{
  "norm": "rmsnorm",
  "norm_eps": 1e-06,
  "attn_scale": 0.187,
  "schedule": "wsd",
  "train_tokens": 131100000
}
Each number is 128 + 24 x the weight over the matrix's rms, rounded and kept within 0 to 255. Layers, rows and columns count from 0.

# layer 3 MLP down (transposed), 384x96, rms 0.209, rows 129-145, columns 0-95
[[140 118 131 122 136 143 134 118 125 132 127 121 125 137 141 124 128 115 114 119 134 133 119 116 149 135 124 123 143 124 113 125 134 141 125 124 121 120 126 124 137 111 136 136 130 108 137 116 132 139 133 137 158 121 135 142 117 124 128 127 138 116 125 126 115 120 108 119 118 125 122 144 154 124 132 119 123 121  98 116 146 122 131 130 119 112 117 120 144 125 111 120 136 132 124 148]
 [107 165 160 134 132 137 158 168 134  87  55 134  92 131 138 133 145  87 158 126 134 106 116 136 134 146 147 154  69  82 162 108 162 135 127 146 105 130 149 146 127 140 121 129 106 131 118  84 110 146 105 135 130 133  97 138  96 159 128 134 141 113  99 124 126 146 117 148 135  92 146  94 118  76 139 137 166 114 117 116 139 125 108 133 137 139 126 152 113  99 147 162 145 127 137 141]
 [112 125 144 143 156 127 107 155 129 169 171 122  86  87 127 155 137 101 125 131 119 109  96 141 148 150  97 177 135 155  99 116 205 125 109 160 132 108 133 144 151 117 130 145 127 160 136 196 128 136 136 122 114 136 153 110 129  76 158 146 100 160 125 153  93 129  97 145  83 134 115 135 107 132 134 132 131 116 123 103  92 118  61 144 132 114 120 115 112 162 124  97  97 121 114  97]
 [133 143 137 119  96  92 160 130  95 120 143 140 115 143  95 145 175 133 151 112  82  59 126  95 124 130 146  81  96 159  83 164 134 124 142 132 147 156 120 135 147 137 117 133 105 145 121 121 136  91 120 151 120 120 144 104 121 174 143 160 155  99 127 174  97 150 109 151 136 131 120 109 144 209 118 105 104 160 176 168 124 113 112  94 119 122 117 142 120 104 111 157 120 131 132 102]
 [129 128 142 106 126 121 164 117  88 132 105 129 166 157 149 161 162 109 115 166 143 130 163  69 143 172 116 143 129 101 124 119 145  73  95 160 169 147 152 101 157 147  86 161  92 121 119  84 165 162 123 120 123 140  87 103 127 141 112 108  95 109 118 115  75 132 121 134  80 140 136 146 124 144 172 154 167  85 124 109 128 119 123 100 105 116 127 166 103 114 100 130 140 115 148 161]
 [139  98 100 141  94 133 133 115  92 167  82  88 143 152 132 119 159 115 136 101 145 182 135 121 172 199 114 127 150 141 110 154 115 112 104 132 121 106 143 125 115 104 167 136 122 157 161  76 134 143 125 125 133 113 103 155 103 133 139 156 123 126 149  82  98 169  99 140 184  83 139 144  69 134 133 125 127 117 124 123 111 157  92 113 159 117 146 154 124 139 114 130 139 152  95 102]
 [ 99  91 139 133 150  83 137 162 130 147 138 109  99 117 101  96 130  98 140 136 119 101 120  71 169 142 133 166 142 102 130 143 157 138 100 158 165 125 112 165 136  80 134 131 177 107 130  90 118 103 137 134 187 114 159 130  93 128 167 119 129  48 124  97 148 118 136 133 152 129 147  94 171 172 119 135 114 138 101 125  96 160  88 107  88 140 119 101 129 140 102 126 113 137  92 100]
 [141 145 134 145 163 116 179 165 144 123 104 147 153 158 124 105 140 112 144 106  76 151 128  86 174 132 102 139 108 136 110 116 126 154 140  81  96 167 112 133 188 137 114 100 117 151 107  88 119 121 104  93 127 135 144 124 154 162 103 125 141 105 118 135 177 121 154 125 175  76 164 108 111 135 156 162 126  79 134  88 132 124 152 116 143 122 100 176 143 181 136 138 132  60 151 159]
 [117 132 118 123 127 141 140 104 126 112 135 107 137 151 105 151 104 133 128 131 127  94 145 124 145 111 135 136 113 128 110 168 120 140 137 150 107 123 142  98 129 134 114  98 129 124 152 122 145 123 138 131 131 123 151  87 119 115 114 128 134 110 130 132  97 124 148 134 121 110 137 146 102 132 103 123  88 144 110 114 120 117 130 151 142 127 119 138 156 115 100 140 162 121 161 144]
 [114 134 122 129 120 126 132 138 118 131 135 137 121 120 123 139 126 143 128 125 136 126 124 132 128 141 121 143 140 131 130 115 124 139 125 123 123 124 122 134 129 118 132 118 126 118 134 127 128 126 126 135 138 123 138 112 124 133 134 136 117 133 132 131 128 121 116 119 118 150 139 122 125 139 125 133 146 116 129 139 119 143 136 127 144 125 144 114 127 137 129 135 126 126 135 144]
 [149 113 162 119 141  79 139 183 132 118 155 134 115 139  90 163 113 116 103 149 105 159 176 112 145 111  78  88 120 124  91 118 116 160  92 161 172 173 124  67 139 160 129 103  78 128 130 154 184 126 133 144 137 131 108 108 150 138 134  86 174 183 129 114 176 155 187 117 149 168 152  97 144  78 110 133  94 113 146 131 178 136 150 139 117 128 198 112 139 124 130 145 179 137 114 139]
 [136 136 135 139 142 134 117 127 127 125 140 127 127 106 122 155 127  86 151 102 142 132 152 116  93 116 126 132  98 131 112 115 142 133 141 130 168 107 163 101 131 128 124 113 153 142 152 132 139 124 124 128 151 128  98 117  91 131 111 124  87 133 151 118 123  99 116 170 125 112 131 176 119 106 111 135 125 141 154 131 141 121 133 146 105 147 101 160 107 148 146 136 143 142 108 117]
 [ 88 130  81 155 115 148 116 124 123 104 144 115  83 122 104  97 136 124 135  81 107 105 110 132 157 170 104 116 172  79  87 112 166  81 105 140 141 146 143 112 129  95 149 101 176 146 143 127 144 128 114 120 134 168 130 165 168 140  87 123 121 131  91 132 146 104 153 116  81 144 116 127  74 132 165 144 105 111 170 142 113 107 133 140 129 110 139 119  92 161 140 114  43 108 106 110]
 [138 132 129  87 117 141 141 174  88 107 115 141 124 157 123 125 154  98 139 131 123 154  93 138 133 129 140 138 146 145 105 136 142 127 177 131 131  94 148 121 127  73 115 116 132 170 136 144 107 147 147 125  65 151 133 121 131 173 147  99 154 132 108 102 116  86 153 139 141 153 131  96 108 132 109  88 113 123 134 130 172 155 125 101 110 108 124 103 125 135 165 152 130 135 168 119]
 [121 114 168 163 195 142  93 156 107 152  72  76 165 133 116 153  91 145 117 122 148 139 159 126 106 105 156 164 137  86 156 104 165 102 121 116 134 149 149 103 156 138 115 141 134  96 128 142 136 135 129 125  87 116  84  84 146 116 149 125 106 100 122 144 138 126 143 150 135 123 151 179  99 137 149 121 138 124 102 124 134 103 111  88 118 155 120 124 140 125 116 103 158 160 137 148]
 [149 123 150 128  95 130 133 106 135  93 139 152  75 166 177 140 145 129 134 137 135 139 110 114  99 128 197 141 149 169 107 164 123 109 104 146 117 159 122 104 129 124 126 123  97 113 173 110 119 163 137 130 108 139 160 145  96 132 115 149 138 150 132 107 130 138 149  97 158 106 184 150 147 134 135 176  99  82 130 180 124  96 150 129 119 147  97 140 119 113 122 156 166 130 181 147]
 [120 132  94 152 113 116 135 153 116 119 145  91 171 105 129 158 167  95 120 136 129 248 133 117 132 146 136 137 125 154 102 116 101 118 127 130 182  88 106 119  96  91 114  95 133 117 125  98 166 144 111 139 149 135 166 135  80 116 136 155 164 166 131  97 100 146 139  86 126 154 157 129 123 102 141 116 103  88 168 170 112  72 128 132 166 164 128 109 134 172 126 113 105 164 182 125]]
# layer 3 MLP up, 384x96, rms 0.276, rows 130-145, columns 0-95
[[145 114 135 137 102 147 117 137 121  92 133 147 126 123 118 124 122 120  76 153 123 142 129 164 120 170 140 105 158 161 115 120 153 146 109  97 126 107 100 102 105 166 134  83 151 137  86 114 111 164 110 132 141 105 151  98 130 123 103 131 121 172 123 153 132  95 131 106 122 141 104 164 130 148 117 145 145  97 140 168 137 125  95  99 141 161 160  75 131 105 103  94  86 105 113 136]
 [123 201 106 144 146 144 115 143 170  63 116 122 118 114 142 125 151 128 115 132 148 139 138 119  94 157 101 169 114 124  88  92 154 104 145 128 115  39 131 124 127 146 133 128 138 109 137  75 114 119  93 107 113 119 115 121  77 123 105 129 139 112 109 170 134 152 132 140 140 138 152 179 130 146 140 131  90  90 156 107 136 185  84 147 120 103 108  55 146 138 157 126 114 132 122 105]
 [123 112 133 125 154  96 143 112  97 100 145 122 166 124 150 148 147 151 110 117 124  94  98 107 112 139 111 152 166 108 128 102 112 139 105 145 136 149 148 114 103 171 127  99 142 160 127  81 156 112 150 142 108 139 118 120 101 145 113 115  93 122 128 170 140 145  77  77 124 158 156 153 157 173 146 143  99 151 164 126 139 118 133 131 129 121 147  89 123 106 142 138 126 122  85  63]
 [146  95 111 138 114  79 113  95  98 160 103 134 138 124 162 148  77 106 166 164 138 111 134 123 169 174 155 123 116 126 126 119 115 135  96 167 134 120 165 131 149 128  82 127 117 130  88 104 146 120 131 119 123 119 136 161 131 119  92 111 109 118 131 179 124  98 165 124 142 158 101 121 171 158 100 147 152 100  72 107 132 109 153 138 107 106 136 129 111 154 133 139  93 163  96 108]
 [111 156 155 127 141 138 115 137 118  91 106 156 110 122 107 126 121 160 111 159 161 134 164 134 130 123 108  97 131 125 140 178 113 110 158 149 156 144  98 177 111 130 111  97 144 114 109 177  90 122 183 129  99 136 135 105 123 110 110 129  89 173 129 163 104  97 180  86 117 111 147 170 144 139  88  87 139 135 111 135 115 142 100 157 163 155 134  87 119 136 171 137 128 129 155 102]
 [127 138 141 139 121 137 132  48  99 135 106 116 135 129 133 120 149 163  87 116 123 140 154 131 122 105 140 121  99 101 128  95 132 166  85 120 151 153 104 162 159  95 114  89 125 123 129 134 100  60 157 129 119 103 116  89 135 152 124 126 142  82 137 125  74  86 111 112 153 137 134 105 118 134 127 111 148 139 118  73 135 182  91 116  97 121 128  88  80  85 176 150 154 145 102 145]
 [156  87 134 113 111 169 163 154 133 114 131 107 134 162 143 108 119 136  93 136 133  84 136  95  98  94 130 119 146 158  79  87 120 146 137 117 170 108  85 154  85 180  97 154 121 163  99 161 142 128  87 116  83 155 136 133 148 174 106  68 132 146 125 126 113 128 101  57 157 126 157 162 152  98 128  79  99 147 132 157 109 100 125 162  87 177 135 117 129  82  93 102 135 132 106  88]
 [137 147 113 101 145 100 143 122 105 131 106 131 132 134 120 141 111 126 131 113 148 139 118 146  99 124 129 129 112 139 114 129 131 121 137 152 123 149 145 135 125 166 144 143 101 131 126 142 115 105 145 132 114 113 114  90 147 141 117 167 145 130 127 121 149 136 118 118 173 158 144 120 151 142 140 118 128 125 124 132 135 106 117 125 137 109 124 109 116 112 119 123 110 133 117 126]
 [125 130 120 131 127 120 124 123 126 138 116 131 127 123 136 127 134 129 135 143 133 112 126 112 116 121 130 134 115 132 124 132 129 120 127 125 119 136 128 126 130 148  98 113 113 124 107 112 124 135 131 119 133 121 140 118 131 125 125 131 141 132 144 143 136 133 134 128 133 125 129 135 133 128 138 130 139 132 144 133 125 122 127 143 114 123 135 120 110 130 141 117 121 132 125 120]
 [112 167  76 108 122 134 156 139 122 171 101 129 119 115 184 126 166 117 105  83 200 150 154 162  94 126 163 136 106  74 124 172 139  90 136 134 151 108 160 181 132 147  98  80 134 114 152 203 151  45 153 141 103 111  87 159 168 138 127  98 146 155 136 107 115 148 110 123 121 130 131 108 114 137 161 108 133  90 111 103 170 118 130 180 162 132 103 126 136 106  94 129  93 116 144 135]
 [110 116 107 139 137 123 111 130 120 133 136 128 136 119 139 122 132 159 129 138 142 126 103 139 141 148 132 118 121 137 130 145 119 101 131 112 116 155 139 148 131 149 104 121 110 107 103 139 141 126 150 125 128 118 130  99 152 141 120 128 135 119 135 138 144 136 130 122 164 121 131 128 147 132 134 142 108 133 118 131 117 101 132 133 110 113 120 126 125 123 136 139 116 153 132 136]
 [ 76 168 140 135 151 117 149 130 161 139 126 154  82 137 180 144 172  90 132 127 159 103 125 109 132 109 118 118 136 117 112 145 166 147 177 142 161 142 160 150 172 159  97  93 102 109 123 172 146 151 107 152 170 158 128 128 136  94 113 114 126  88 117 131 134 131 161 137 121 151 104 110 165 130 103 124  99 141  51  71 144  98 114 139 100 134 155 104 110 103 173 102  83 131  92 112]
 [156 179 136 112 144 177 125 105 136 138 155 114 114 149 113 188 171 116 151 143 113 103 104 130 142 155 119 102 105 115  96 120 127 125 121 165  99 147 130 116 124 163 128 145 154 134 135 104 126 135 101 127 120 117  78 140 186 104 113 130 167 113 163 140 130 113 130 130 128  92 100 157 151  99 114  84 121 109 139 119 131  91 170 146 138  85 132 124 121 110 183  86 135 172 155 105]
 [109 162 144 110 132 109  97 102  95 156 105 155 122 136 139 104 138 169 112 177  91 100 117 153 127 137 164 141 178 158 115 127 169 105  87  99 102 128 131 141 136 171 124 163 144 130 139 138 144 123 141 126 115 122  97 124 136 158  99 149 157 111 112 135 114 149 115 147 151 138 115 157 137 136 120 135 129 162 132  81 132  90  90  83 133 135 136 117 124 107  94 116  99 120 109 104]
 [122 123 140 116 141 131 118 102 121 128 114  96 160 141 130 110 169 106  92 130 165 137  91 106 141 118 128  75 140 122 128  86 188 141 101 115 139  73 126 122 116 128 104 113 161  98 140 140 105 114 132  65  92 113 117  97 177 135 110 142 155 172 148 152 115 150  93  74 125 140  96  92 100 110 117 121 154 142  75 118 135 105  79 135 126 134 100  67 151  82 108 126  94 156 121 150]
 [104 114 101  98 122 141 114 107 104  90 115 158 111 171 155 163 162 169 113 109 107 138 188 117 119 140 119 106 134 125 124 106 102  92 126 130 125 136 109 144 123 154 118 162 143 179 140 112 125 107 107 126  82  73 141 151 127 164 112  95 149 102 137 124 106  76 122  87 204 130 125 134 111 158 202 112 103 132 104 126 125 115 108 147  98 159  89  99 138 154 100 120 128 104 112  90]]